Part of a small language model's weights.
Size: 17 layers, width 192, MLP 768 SwiGLU, vocabulary 8192.
Each number is 50 + 15 x the weight over its row's rms, rounded and kept within 0 to 99. Layers, rows and columns count from 0. The size before them is the row's rms in percent of the matrix's.

# down: layer 13 MLP down (transposed), 768x192, rms 0.112, rows 463-486, columns 0-95
# gate: layer 13 MLP gate, 768x192, rms 0.208, rows 464-487, columns 0-95
# up: layer 13 MLP up, 768x192, rms 0.23, rows 464-487, columns 0-95
down463 098:21 18 65 88 73 63 62 42 43 48 42 39 36 34 37 51 55 54 70 34 48 47 71 39 50 55 68 42 52 45 56 61 76 61 47 35 65 53 59 31 95 41 48 66 59 41 51 45 15 32 35 34 63 37 37 57 35 69 54 51 44 21 40 40 36 61 40 40 38 45 36 60 34 62 27 43 43 40 42 52 42 43 53 60 55 15 42 58 29 66 58 39 48 69 78 40
gate464 102:43 48 59 37 38 38 58 41 33 40 48 56 28 42 64 69 36 37 47 60 27 37 51 59 43 53 53 47 43 47 44 42 54 46 16 35 50 66 70 16 72 51 54 43 75 51 40 28 61 36 46 68 40 37 50 52 54 49 39 53 49 73 70 60 46 33 79 43 18 55 76 36 59 33 66 52 72 50 42 61 48 57 73 44 32 51 20 74 47 48 50 22 74 27 48 42
up464 102:30 78 45 51 56 48 35 33 58 64 56 65 40 44 52 44 58 69 57 49 53 48 42 41 35 55 61 41 45 60 40 35 37 58 50 22 34 42 59 21 65 65 51 61 79 33 55 37 55 55 51 61 52 30 11 64 48 45 75 62 47 51 64 61 60 37 20 44 49 32 62 44 68 23 36 59 49 61 85 58 62 82 59 23 41 22 23 48 71 30 52 48 62 56 62 66
down464 099:30 45 31 60 71 45 54 54 36 42 27 64 46 66 48 57 35 65 46 55 61 29 46 51 22 82 71 60 54 39 51 39 44 50 41 37 77 46 32 61 56 44 24 43 60 82 53 65 38 53 49 60 73 25 54 59 53 56 28 58 40 58 37 36 29 56 41 53 21 48 27 35 72 40 86 69 79 35 55 61 46 43 64 44 67 68 49 51 84 25 66 48 45 64 51 41
gate465 103:71 58 26 68 36 45 53 53 31 51 80 32 59 79 50 69 81 74 37 30 48 48 42 19 35 56 30 44 77 47 43 59 57 52 19 62 43 83 35 48 47 53 55 62 36 17 67 37 56 39 42 58 49 65 61 44 30 36 57 46 75 40 64 48 55 34 48 60 41 49 34 38 32 46 42 37 33 28 43 68 47 46 39 74 58 43 50 43 60 45 23 63 37 47 59 76
up465 108:56 33 42 40 89 54 64 56 59 54 40 16 52 80 45 46 52 72 26 35 41 46 49 49 52 52 50 27 74 31 62 36 28 69 24 48 31 44 53 37 45 54 56 38 59 63 73 52 42 58 13 50 41 71 55 47 16 31 33 30 46 47 55 66 82 35 70 34 56 58 46 28 49 67 33 38 47 42 50 41 42 62 53 63 68 53 50 39 48 33 43 41 39 58 42 59
down465 107:33 74 42 31 13 56 70 29 54 62 55 77 59 47 41 28 23 33 51 69 29 61 87 38 35 55 51 52 41 71 30 24 45 61 76 44 50 40 21 28 69 51 47 63 51 62 41 54 59 58 27 62 43 47 05 40 37 35 54 42 62 20 63 76 56 41 57 50 40 38 57 46 40 65 61 40 34 41 56 60 57 49 32 18 50 39 47 76 44 52 47 41 42 43 38 59
gate466 101:41 46 63 55 37 60 48 52 42 17 47 33 44 68 57 70 64 60 55 58 56 61 29 62 56 61 46 81 64 39 42 66 55 65 44 67 32 66 32 61 51 73 30 42 82 49 45 71 49 59 49 56 43 67 41 45 69 56 27 43 43 64 41 65 40 50 32 45 58 34 35 50 36 71 51 27 65 57 52 28 44 40 65 47 52 66 57 41 92 32 28 37 33 48 44 73
up466 103:44 45 62 43 73 84 99 56 16 28 46 58 20 27 38 42 46 45 62 55 54 32 48 45 59 33 40 50 61 53 27 41 54 51 46 80 87 79 50 32 39 67 59 66 54 31 59 42 49 42 56 64 44 51 63 51 31 44 50 43 60 18 74 43 55 53 65 67 56 72 67 39 61 35 44 47 44 27 50 44 53 53 66 46 37 43 38 45 26 74 40 51 66 58 49 50
down466 101:65 88 52 49 59 40 52 65 68 61 72 31 70 43 54 49 50 32 79 38 46 42 60 60 60 42 51 27 42 35 50 60 60 37 50 60 64 65 42 24 43 68 26 52 48 29 47 56 22 88 69 64 44 68 46 35 50 78 67 64 44 56 53 49 58 42 46 69 57 46 35 56 69 44 51 75 55 38 56 50 22 40 36 53 81 43 26 40 40 67 44 29 28 29 89 46
gate467 105:71 40 56 51 52 43 63 60 35 69 30 24 46 42 18 69 56 52 34 67 44 63 35 28 37 33 55 68 40 55 48 55 46 42 37 53 44 49 56 64 49 34 27 43 40 46 40 47 60 52 61 39 30 41 64 73 59 62 34 63 61 41 49 48 55 48 58 45 65 57 54 34 63 09 39 60 51 43 57 29 60 36 64 49 79 62 18 47 46 44 47 59 66 60 68 57
up467 111:63 65 84 34 64 69 69 53 31 63 45 65 64 39 44 43 44 55 53 65 60 54 57 49 42 58 41 58 58 70 51 61 41 48 46 54 55 51 53 57 76 45 35 29 84 45 23 65 46 50 68 35 50 54 43 62 57 62 32 51 27 35 46 60 53 52 28 24 33 35 51 46 76 26 30 63 56 40 48 55 48 86 43 45 60 57 59 45 60 78 85 35 64 32 85 44
down467 109:66 45 45 54 52 50 74 86 71 68 55 49 52 71 30 50 37 61 57 76 59 53 75 63 43 24 39 26 47 45 52 45 48 53 54 59 48 43 21 47 38 48 57 54 55 33 51 36 21 75 66 47 28 30 40 47 82 81 31 57 68 41 31 36 68 39 28 55 51 66 41 17 74 52 47 55 49 50 60 52 65 52 26 38 72 90 51 28 50 61 51 65 64 46 55 63
gate468 103:54 40 60 49 46 44 29 68 37 46 68 48 42 58 64 69 70 63 44 47 48 63 03 33 47 65 50 63 38 40 65 47 53 33 57 71 52 47 61 73 23 57 46 85 19 42 53 41 55 47 54 47 56 24 42 64 90 58 44 80 58 63 47 54 34 46 52 49 44 58 54 46 53 47 58 20 81 53 51 40 32 62 48 71 40 58 54 65 55 45 45 34 45 24 66 76
up468 102:19 65 37 40 53 65 42 74 66 45 56 68 43 55 60 53 77 60 39 65 54 53 44 56 58 45 22 88 39 37 56 22 63 52 47 67 56 58 49 44 46 55 76 64 19 43 56 42 36 55 60 61 62 35 56 61 40 44 46 42 55 49 55 57 55 44 45 48 48 70 26 12 42 40 54 52 71 70 74 61 37 43 57 52 56 51 30 53 74 51 44 55 46 27 16 64
down468 103:51 53 60 74 48 48 81 46 47 52 23 28 52 64 44 51 61 35 58 38 56 54 27 54 54 68 84 37 68 32 54 53 48 48 41 48 61 59 50 40 41 61 57 48 47 68 61 74 58 54 51 36 56 46 31 83 81 42 61 33 56 60 49 55 42 37 57 55 21 61 49 30 31 71 51 33 59 20 51 35 40 57 47 31 37 73 54 78 56 32 37 64 20 52 61 46
gate469 106:48 44 39 54 49 44 62 71 48 79 44 26 28 56 56 76 43 34 52 45 34 63 28 60 41 36 67 36 43 50 42 35 69 42 46 26 25 61 64 24 84 50 43 39 80 61 20 46 49 52 64 44 63 67 25 27 37 47 53 74 47 37 46 57 41 64 33 45 49 64 55 34 54 79 45 55 38 64 65 58 48 52 28 23 29 27 76 74 73 41 42 32 48 60 43 36
up469 109:52 47 68 52 37 50 30 52 52 47 35 35 28 71 38 45 38 48 71 60 48 51 40 37 49 71 74 16 61 40 55 47 48 48 25 28 49 52 73 64 46 83 58 42 61 37 41 48 30 54 51 51 39 49 41 45 69 70 27 61 65 59 43 56 54 64 22 57 27 62 41 49 19 46 54 47 34 55 30 55 64 58 75 50 35 53 54 55 44 55 74 35 62 68 48 72
down469 107:46 25 52 40 25 78 32 65 35 41 47 52 42 38 52 43 74 57 53 63 61 47 43 36 23 44 74 48 52 36 57 39 60 66 77 13 40 45 37 57 35 32 61 37 60 53 26 62 71 77 34 54 44 24 54 58 56 44 45 35 57 43 57 62 50 28 40 39 73 89 24 58 73 36 47 49 65 86 36 48 52 33 40 42 44 55 39 77 06 77 42 52 54 31 52 53
gate470 101:56 31 52 19 47 75 45 33 33 52 54 48 57 49 45 56 68 61 61 76 41 56 53 40 58 45 63 73 71 58 39 50 64 62 40 56 54 53 45 46 60 68 39 62 24 40 44 55 84 07 43 54 56 60 45 26 52 32 46 53 53 30 30 56 30 34 67 47 32 36 70 32 57 51 50 54 56 67 35 70 71 68 43 45 61 56 41 52 55 62 52 64 29 36 57 40
up470 096:43 39 24 49 47 62 39 88 65 54 49 62 12 49 56 59 58 54 51 27 32 54 52 43 40 50 60 87 45 61 77 54 76 49 42 62 63 61 61 45 60 70 62 49 70 45 41 54 52 55 28 33 55 47 34 55 70 55 42 73 59 54 68 33 31 85 63 37 43 59 63 26 41 46 50 38 40 57 37 45 49 29 53 66 40 58 50 54 56 56 67 71 29 50 49 18
down470 097:67 62 64 49 37 46 28 39 62 59 29 33 45 58 36 22 39 48 51 39 50 57 39 67 55 29 35 56 28 55 68 43 75 28 45 61 34 47 81 40 67 39 50 61 63 62 56 31 56 56 53 45 51 49 45 54 54 46 39 29 41 64 41 39 54 36 47 18 36 58 31 35 61 90 15 63 46 50 51 26 41 62 74 08 32 44 63 32 51 42 41 52 33 53 32 56
gate471 099:79 64 46 52 46 57 34 55 71 59 45 56 48 60 25 69 56 66 44 79 74 33 38 25 54 25 12 60 67 44 52 48 56 50 49 49 56 52 68 50 37 20 46 17 41 54 53 59 35 63 17 39 76 47 19 65 36 37 51 37 57 58 45 28 46 37 53 50 66 42 14 41 40 41 31 40 66 46 37 53 33 40 44 24 51 44 55 24 68 36 76 70 45 69 35 67
up471 097:67 43 39 33 49 39 54 59 56 54 41 04 60 58 62 68 35 39 31 59 44 36 65 17 44 61 65 80 48 46 32 58 56 70 74 24 51 70 56 43 41 44 37 26 59 39 19 52 68 30 52 34 56 31 55 38 34 46 46 70 51 78 33 55 72 23 55 35 55 28 47 80 83 74 52 29 58 51 70 45 82 55 36 65 32 69 49 39 61 61 30 60 46 71 57 69
down471 101:69 34 35 52 37 38 82 64 25 50 37 42 77 70 47 68 61 54 46 33 42 40 27 61 50 50 54 66 64 29 59 68 51 56 58 41 68 51 70 50 64 45 56 48 37 62 68 33 54 42 67 44 62 49 50 66 54 55 31 40 56 81 44 61 49 55 39 49 39 64 58 48 47 70 44 42 46 54 53 57 52 65 32 63 34 66 32 31 42 80 76 83 65 54 73 63
gate472 100:47 35 29 51 60 49 36 49 57 70 63 39 46 63 35 41 93 68 60 70 68 52 38 56 73 25 30 59 19 76 53 47 49 30 54 50 65 39 73 59 49 53 60 34 21 36 48 64 22 36 45 40 64 77 85 40 51 76 63 42 71 31 54 29 41 74 55 55 51 39 44 34 48 80 33 41 68 45 57 56 67 58 59 68 39 76 40 61 59 36 49 63 37 45 66 43
up472 097:23 46 41 66 42 43 71 42 55 61 51 48 32 29 37 49 62 68 33 71 74 45 55 51 51 85 64 59 77 41 40 39 14 24 65 59 36 47 22 59 39 15 50 68 49 57 60 42 62 58 58 59 34 59 47 59 56 47 53 42 48 29 32 64 62 78 49 26 65 44 15 41 48 47 46 37 51 47 52 75 38 74 36 28 61 67 61 34 43 67 38 51 38 54 44 60
down472 096:44 62 50 66 46 68 40 42 42 45 53 59 32 59 49 83 72 61 73 54 32 38 88 48 82 37 52 63 28 75 40 47 35 42 57 55 58 47 67 56 43 51 37 35 64 39 62 57 59 46 30 16 18 61 43 58 46 44 49 60 70 56 54 51 61 75 39 31 72 69 61 39 57 50 75 25 70 59 60 65 59 46 37 36 53 46 51 55 69 59 86 47 44 60 40 40
gate473 099:41 46 53 41 84 45 57 41 34 34 25 52 64 76 67 48 41 47 38 40 50 37 62 41 66 37 61 54 60 73 40 60 68 68 57 61 62 46 51 62 71 34 86 43 57 69 38 53 43 57 34 65 48 43 67 22 67 26 25 42 85 21 60 43 42 65 68 50 42 34 50 50 75 50 48 53 64 44 16 32 38 57 58 39 67 09 24 41 52 70 53 63 65 32 42 49
up473 098:55 35 47 34 65 32 70 25 46 47 48 58 60 98 82 65 59 66 67 49 45 27 61 38 52 62 43 79 41 49 54 86 71 49 31 57 60 55 43 52 57 38 75 63 56 48 29 58 52 64 39 44 54 49 65 51 68 20 34 62 51 46 42 54 39 45 33 33 20 50 44 35 48 61 48 57 47 53 38 48 46 46 75 66 20 39 17 24 55 69 45 54 45 22 57 47
down473 096:30 50 47 64 24 37 54 59 36 51 42 65 27 77 78 54 39 52 55 37 37 50 99 76 60 33 85 80 48 52 45 72 59 18 80 79 34 47 51 46 57 53 46 57 58 36 41 55 47 55 53 59 48 56 65 46 67 43 43 44 42 44 57 60 29 58 61 57 61 67 46 57 58 50 47 64 52 62 42 41 54 70 21 54 34 41 58 60 60 43 52 47 60 00 56 39
gate474 089:44 53 54 54 52 56 14 78 41 60 49 57 82 48 39 52 64 38 49 38 52 61 17 54 53 42 14 35 46 48 52 48 34 52 55 47 50 47 36 71 65 84 50 44 44 57 36 44 66 67 54 35 66 32 28 64 49 58 76 30 67 80 64 49 74 63 46 42 56 53 43 70 56 30 68 38 49 40 39 63 68 16 57 44 32 47 42 66 63 52 57 53 67 43 49 52
up474 085:51 81 47 43 68 47 47 41 38 49 71 31 69 33 71 63 29 79 57 33 21 68 52 42 55 50 52 48 25 67 65 55 40 60 51 56 28 70 50 48 76 63 55 88 45 49 48 58 62 38 23 46 51 40 55 79 59 15 54 57 57 46 39 73 64 43 44 61 53 28 55 41 66 51 23 52 53 00 39 34 55 50 37 43 40 56 35 63 48 52 48 36 60 49 44 85
down474 093:70 17 44 38 47 43 49 48 63 35 46 55 47 52 42 52 43 55 32 58 68 67 45 57 52 42 76 44 70 57 57 59 55 60 50 63 34 32 58 43 11 47 49 29 59 45 40 62 28 49 28 46 52 67 70 20 56 66 30 46 56 40 54 36 21 53 47 53 58 54 78 68 24 54 57 27 43 27 52 39 54 36 59 70 50 70 42 67 64 51 36 65 33 52 69 52
gate475 095:51 45 52 43 52 13 28 46 57 57 73 48 35 33 47 49 43 68 52 37 67 50 66 38 32 40 11 56 58 45 49 59 71 46 44 48 66 34 41 40 35 43 39 36 36 34 56 55 45 55 59 02 56 52 57 49 48 28 55 34 30 41 52 45 22 68 38 44 40 64 46 43 52 78 34 37 38 20 47 69 31 42 73 56 45 51 11 44 43 33 22 38 75 56 56 48
up475 093:53 59 34 44 70 50 42 56 34 75 39 63 38 47 29 65 60 48 69 76 48 52 51 59 50 70 44 48 12 70 45 50 47 54 34 60 54 24 40 44 32 38 44 28 64 51 60 53 65 41 56 17 61 43 49 48 55 39 48 39 25 47 47 54 59 52 53 27 57 50 73 42 41 60 60 69 15 55 51 53 45 39 42 51 41 40 27 49 33 40 23 13 09 47 77 45
down475 094:68 78 46 52 54 61 67 54 34 32 56 57 49 45 49 48 47 69 61 37 64 69 79 55 80 56 33 63 44 28 58 63 46 38 29 48 59 76 57 61 32 60 74 44 70 65 41 67 58 45 65 73 27 48 50 52 69 49 70 40 80 47 58 53 59 64 54 38 13 50 52 43 62 81 48 60 57 51 43 41 61 71 54 54 24 50 71 67 47 58 29 48 51 23 54 45
gate476 103:50 49 44 35 42 38 52 32 35 52 51 63 70 35 55 52 28 61 61 60 62 42 56 39 49 77 55 38 83 38 72 62 38 63 41 24 28 38 50 56 68 44 72 50 77 29 63 46 87 50 61 55 62 48 49 41 37 40 49 26 50 52 57 78 52 42 55 45 33 50 45 69 50 39 48 57 38 38 99 53 78 56 55 59 54 20 44 53 43 63 61 57 48 50 49 60
up476 104:52 48 56 37 67 80 46 60 71 60 53 59 64 39 45 87 12 15 47 64 35 41 27 50 34 30 41 57 56 75 34 36 45 68 41 41 42 49 27 49 46 59 61 36 58 61 46 49 76 37 23 61 47 30 73 70 45 66 71 47 56 50 64 38 56 55 63 51 77 05 34 59 78 54 48 41 30 41 60 61 61 58 57 70 77 24 50 38 42 39 76 35 40 26 23 39
down476 104:40 39 55 47 39 34 70 30 18 38 66 35 50 34 85 53 38 77 50 63 17 67 35 47 21 29 87 50 60 38 63 55 31 39 46 31 54 54 62 41 55 36 50 46 32 56 58 60 55 69 32 54 46 84 36 53 51 18 58 52 51 63 64 76 46 65 61 42 44 66 08 47 59 56 68 50 44 45 70 49 71 25 47 28 63 55 44 54 33 49 64 39 34 42 52 74
gate477 106:25 35 65 49 74 61 37 32 50 47 44 52 50 58 41 16 41 46 60 35 53 60 71 33 68 68 28 60 45 23 65 54 59 58 36 53 25 36 41 36 77 49 49 37 39 44 78 44 49 56 51 41 31 59 58 46 45 22 45 54 12 46 18 75 31 54 48 61 28 27 70 68 40 42 74 51 51 54 53 36 43 30 82 49 55 39 44 73 71 72 39 46 44 55 52 53
up477 105:67 59 60 31 71 58 55 68 40 50 59 65 63 27 55 67 48 43 87 48 50 61 45 54 25 76 47 60 59 53 56 58 59 60 42 78 45 70 59 63 62 50 59 72 86 68 52 51 45 40 29 19 64 39 34 54 50 74 52 47 26 53 30 56 36 47 57 62 19 17 53 55 36 50 30 21 74 58 56 55 39 85 59 35 61 41 50 65 57 80 50 51 47 43 64 34
down477 103:80 64 31 55 47 44 59 73 67 56 77 66 48 49 44 40 39 53 23 62 52 38 46 57 48 54 52 53 48 55 40 48 73 16 56 27 49 65 39 52 43 19 56 33 49 43 56 45 57 49 69 79 29 41 60 44 37 51 61 37 40 67 67 49 58 24 69 39 63 23 32 33 63 44 24 55 28 65 59 44 64 30 58 81 51 59 45 23 45 50 61 55 65 49 39 37
gate478 098:29 56 42 71 47 35 70 67 58 21 42 35 15 47 56 61 82 47 64 20 53 70 54 42 36 47 46 48 77 44 85 59 64 48 29 47 58 43 46 54 45 39 51 48 59 54 25 49 20 50 41 61 64 59 59 77 31 34 46 55 26 76 46 48 54 58 46 78 55 57 45 69 43 54 72 63 70 55 43 61 45 44 28 38 35 38 49 38 63 62 23 67 56 45 50 33
up478 097:46 41 57 51 47 47 83 59 24 40 53 51 55 28 57 55 53 18 47 23 61 43 36 48 50 29 29 39 75 51 72 47 46 56 55 61 50 48 46 72 60 44 57 37 39 47 46 62 54 42 33 23 55 67 45 75 31 39 51 51 45 45 52 64 71 62 67 47 58 99 58 65 67 16 71 46 50 61 56 49 68 58 46 49 33 43 42 77 29 51 67 56 64 45 48 47
down478 095:46 17 58 43 58 43 51 38 27 51 59 53 43 60 77 66 61 47 47 41 60 45 85 50 41 42 42 81 46 37 42 54 47 33 40 44 34 55 45 43 61 73 58 74 62 32 46 44 34 43 46 40 54 26 10 66 49 74 54 54 65 23 49 59 46 55 45 53 50 38 48 56 54 94 46 22 82 40 36 31 32 64 53 38 57 32 30 47 55 63 38 48 55 44 56 65
gate479 100:45 67 56 49 66 62 46 42 24 64 36 55 37 69 45 40 39 35 63 76 76 59 42 60 68 41 25 60 71 65 43 56 35 35 35 40 43 61 56 57 32 68 40 50 34 86 42 24 74 21 45 60 29 45 46 61 27 50 63 57 64 42 71 33 16 51 51 81 53 56 40 32 25 71 36 50 39 69 49 53 46 49 60 61 57 46 51 55 42 46 36 38 45 64 59 22
up479 106:23 54 45 60 50 54 51 53 31 40 49 36 43 47 47 74 24 32 63 59 49 45 51 26 58 53 57 35 33 68 23 45 52 36 54 45 64 75 85 62 58 72 29 50 54 67 48 38 46 12 29 73 46 78 52 61 44 49 55 59 54 43 71 59 36 49 59 45 39 50 36 69 42 72 59 31 47 76 46 25 81 75 71 31 46 58 36 36 57 44 66 61 52 50 52 26
down479 105:58 62 33 64 42 70 23 34 64 50 42 17 54 82 23 58 61 58 29 62 55 69 58 34 21 42 33 48 72 35 48 61 31 27 29 44 42 59 54 49 34 61 45 47 45 49 53 65 74 61 47 65 64 56 40 66 34 41 71 40 52 21 54 47 32 69 49 54 45 43 43 60 64 67 25 41 56 21 63 48 30 42 42 65 65 55 44 30 36 73 67 36 55 48 30 45
gate480 106:29 07 47 37 59 38 52 68 62 42 46 24 23 63 26 55 56 65 61 39 47 34 58 41 54 54 39 42 43 40 72 61 48 74 20 11 32 25 29 55 50 23 35 54 50 52 47 39 80 68 29 50 54 43 17 45 62 63 51 38 47 39 29 62 67 29 22 50 56 42 62 27 48 76 48 62 71 66 81 59 52 51 50 47 34 64 39 75 48 38 36 26 19 70 59 53
up480 106:64 64 55 70 47 67 47 63 48 73 50 38 36 60 50 59 38 54 15 40 47 53 42 47 29 24 41 71 37 60 39 40 47 58 52 38 50 29 35 24 57 41 36 11 68 38 39 53 55 43 44 72 45 37 37 39 25 60 68 53 68 59 56 38 45 51 78 50 62 55 53 58 54 92 35 66 62 39 37 25 40 40 49 31 54 24 39 46 47 51 69 68 47 46 57 39
down480 108:54 79 39 70 35 41 63 29 30 48 45 74 33 37 59 47 69 48 58 43 55 76 51 72 80 66 39 48 67 65 33 40 44 27 61 45 23 56 40 32 56 57 36 30 42 32 65 48 44 38 49 76 46 34 55 76 65 44 45 46 55 44 31 33 20 59 89 38 42 48 62 72 55 42 36 54 65 49 51 54 33 62 25 52 55 51 57 68 48 57 46 41 42 40 52 58
gate481 103:32 60 38 53 72 68 73 57 43 36 65 55 26 58 38 34 45 53 67 61 56 63 39 46 70 30 71 46 18 50 28 46 47 58 49 58 51 21 54 74 63 24 51 53 53 55 57 47 36 56 57 34 27 40 37 40 60 49 45 61 58 49 54 54 42 51 45 64 58 56 52 50 46 31 48 82 38 27 41 54 43 37 53 40 25 12 27 60 36 26 56 60 55 44 20 63
up481 100:48 41 61 22 42 46 66 35 20 30 64 46 59 62 62 33 24 57 61 42 36 43 51 32 79 57 42 24 40 63 48 54 43 61 62 57 56 61 66 56 65 39 47 23 62 64 92 65 73 63 49 55 40 41 31 24 99 40 38 29 45 70 57 54 38 50 58 64 47 85 63 61 44 48 73 62 42 38 43 55 47 47 32 40 22 57 40 36 55 41 49 59 55 52 35 58
down481 103:48 75 28 35 31 46 49 37 65 41 43 54 50 70 63 31 57 68 59 79 75 12 99 38 36 56 61 70 53 47 67 44 51 49 57 47 41 41 42 40 61 56 44 63 02 28 58 45 30 42 38 56 71 51 45 55 47 56 55 24 62 22 35 71 42 46 32 31 64 38 30 44 51 79 51 58 77 36 35 33 73 66 35 41 21 48 54 45 51 60 60 31 37 21 82 64
gate482 089:51 35 59 52 49 47 56 31 55 41 54 49 67 63 46 51 41 53 57 61 74 22 65 27 49 75 69 51 28 66 39 62 67 62 50 54 58 53 57 48 42 51 41 72 56 47 38 33 56 51 48 59 47 74 40 65 58 63 46 43 62 49 29 58 21 66 43 77 66 23 41 62 70 66 31 49 50 57 54 66 27 23 58 58 42 56 15 52 45 47 67 48 72 58 35 67
up482 099:48 49 43 43 35 82 54 48 43 48 37 46 64 76 60 58 78 41 51 31 45 46 22 38 39 69 70 47 64 33 37 51 76 55 56 46 45 65 70 29 59 81 26 43 54 55 48 40 73 46 37 53 46 64 59 38 60 35 71 59 55 27 36 28 65 51 33 43 74 47 39 78 52 63 78 52 60 58 24 61 54 56 25 46 29 53 57 47 35 71 31 66 55 24 57 55
down482 105:52 61 30 35 50 21 59 39 45 34 62 74 45 51 54 37 54 59 29 53 37 75 99 77 49 58 53 72 50 42 61 54 46 44 56 21 39 33 43 73 60 54 57 53 24 42 59 85 53 49 60 40 62 44 55 54 29 64 43 62 45 80 56 50 35 48 59 34 35 73 56 35 32 31 52 55 41 25 29 43 53 61 76 24 56 55 79 62 53 67 28 63 42 61 78 63
gate483 101:54 73 38 27 48 29 27 78 48 14 58 47 57 36 68 33 51 57 44 33 71 38 39 34 38 69 50 58 64 56 57 36 20 48 46 59 55 60 29 55 36 57 53 58 21 35 59 86 43 53 74 27 77 47 46 72 43 43 45 40 58 53 55 12 47 42 41 43 32 44 50 45 37 28 76 25 45 58 76 39 49 37 61 32 30 48 31 78 45 65 50 55 54 49 39 96
up483 100:50 78 22 44 67 34 81 35 48 33 49 21 60 39 34 57 46 45 56 25 38 10 51 39 57 60 58 52 16 51 57 32 41 57 58 31 70 40 77 57 63 31 66 45 56 58 52 61 43 54 39 57 73 47 58 77 44 45 47 62 48 47 57 53 31 40 43 70 55 61 48 30 34 23 44 24 47 59 46 29 45 39 33 19 51 85 20 39 75 72 69 44 59 72 21 49
down483 101:50 69 33 15 41 62 20 47 63 47 00 70 60 43 53 49 67 41 35 61 35 49 22 52 52 32 38 47 67 45 49 52 60 62 66 40 83 39 51 50 76 31 64 48 31 49 53 43 38 71 28 56 47 51 43 52 61 63 51 54 45 51 59 45 53 47 71 47 30 52 71 63 64 48 67 43 53 30 40 43 35 46 49 40 25 55 50 56 53 48 53 53 38 35 48 43
gate484 085:31 42 70 60 50 48 38 73 64 11 56 17 61 41 63 83 51 22 41 51 52 53 28 61 51 38 54 44 70 58 59 40 65 80 79 71 48 50 49 70 41 66 34 41 64 57 47 59 53 64 39 34 70 48 58 55 56 63 24 37 42 28 52 44 56 46 77 63 73 48 20 48 73 40 61 60 54 51 63 42 52 48 50 67 28 41 43 38 59 22 35 35 37 61 53 34
up484 090:41 31 60 34 45 28 47 64 52 44 51 56 67 58 64 15 39 74 56 65 35 45 60 49 38 73 71 50 33 45 23 48 43 15 51 58 63 51 39 63 42 40 49 35 50 76 64 56 65 32 57 37 36 36 67 42 56 88 48 70 53 77 46 62 58 48 33 59 32 40 72 26 52 56 62 43 37 30 34 38 18 14 39 47 41 60 70 66 59 58 46 68 51 49 40 79
down484 099:50 65 48 65 79 61 59 76 37 27 48 21 33 43 62 85 64 43 38 60 77 58 50 40 46 43 25 42 42 46 63 24 80 56 47 58 46 51 51 33 59 70 46 55 40 35 31 64 50 73 27 69 69 52 48 47 45 23 34 39 44 23 51 36 41 53 48 49 59 54 32 59 60 58 63 57 51 61 57 65 85 65 34 48 28 48 31 65 40 44 37 36 50 53 70 39
gate485 099:39 59 40 53 42 40 41 69 38 46 65 53 58 65 60 58 27 23 44 40 12 49 24 53 58 50 60 67 57 37 42 66 43 46 63 49 21 54 30 34 52 69 16 63 59 36 63 61 38 67 53 59 42 38 48 58 26 30 56 42 44 55 34 43 46 63 34 32 49 45 74 55 31 57 69 46 41 35 48 58 45 58 64 31 62 69 57 37 46 55 56 36 33 24 71 75
up485 103:65 55 24 47 39 65 33 36 22 26 37 30 39 35 53 59 59 57 39 40 48 24 73 49 46 34 62 60 66 52 54 65 47 53 24 41 42 55 59 60 35 67 48 48 60 59 48 71 70 50 49 28 50 60 29 30 17 64 67 54 42 60 39 63 38 38 37 73 66 78 58 40 44 52 25 78 75 24 60 47 25 69 34 74 09 70 09 63 31 59 61 31 61 39 18 58
down485 099:63 52 49 53 40 54 71 51 72 36 37 57 48 47 70 72 42 47 56 68 68 54 87 42 61 64 39 47 37 29 86 36 49 67 52 66 41 41 34 55 44 51 51 78 74 19 35 64 52 51 65 11 54 67 46 48 37 44 26 41 51 49 28 38 49 39 55 39 51 18 51 44 30 39 42 35 28 76 75 53 41 44 67 60 21 28 67 20 47 54 52 37 50 64 59 56
gate486 111:65 48 58 60 72 41 82 48 49 59 85 52 34 59 51 60 51 24 80 38 41 68 39 54 33 73 31 56 89 12 19 55 47 32 49 48 66 38 48 14 52 23 57 63 54 76 48 32 86 56 48 59 35 45 34 65 59 61 66 39 49 59 62 30 45 54 38 44 36 40 44 52 50 54 34 49 61 54 51 62 50 43 54 35 56 24 29 60 35 55 65 47 70 65 59 59
up486 107:45 61 28 68 63 56 63 58 53 50 44 64 65 89 46 48 63 57 54 44 69 87 48 73 26 56 57 42 46 39 76 59 60 41 77 78 51 78 23 39 60 81 33 42 33 67 72 26 37 43 43 71 53 61 68 42 59 44 60 69 34 66 43 50 26 67 31 54 39 59 75 68 64 57 65 60 43 51 43 37 60 68 57 48 80 79 24 70 39 30 47 39 70 44 49 38
down486 106:52 41 42 52 40 69 44 54 44 67 60 55 40 59 28 25 56 53 57 43 58 45 50 67 34 65 66 31 37 76 70 48 39 37 61 40 67 58 23 35 59 53 41 51 40 55 42 53 40 48 73 20 54 49 42 47 45 58 11 71 60 28 61 44 53 50 35 52 45 63 44 49 58 56 40 56 25 46 40 53 45 43 42 67 50 46 43 58 35 18 28 40 60 48 42 63
gate487 097:35 57 35 22 32 41 71 44 72 24 44 50 45 63 37 33 47 54 63 43 54 44 53 33 26 69 56 25 69 44 49 44 34 57 45 42 65 45 79 64 80 38 68 71 27 82 35 50 52 27 46 63 45 56 40 67 36 69 39 67 64 73 68 35 57 70 82 84 54 46 45 56 28 37 40 74 43 22 27 53 28 47 74 51 52 27 58 45 29 66 28 61 54 53 54 20
up487 095:42 69 58 63 13 68 54 61 71 34 56 82 58 44 39 47 73 48 72 72 40 44 44 61 30 69 45 60 59 59 46 65 63 90 47 43 52 54 48 47 56 50 40 42 62 45 70 64 62 43 59 40 61 61 45 30 80 81 51 50 30 35 43 65 27 43 62 43 37 54 54 43 48 51 49 44 69 32 49 63 50 60 57 54 63 65 56 66 52 58 48 66 44 31 66 67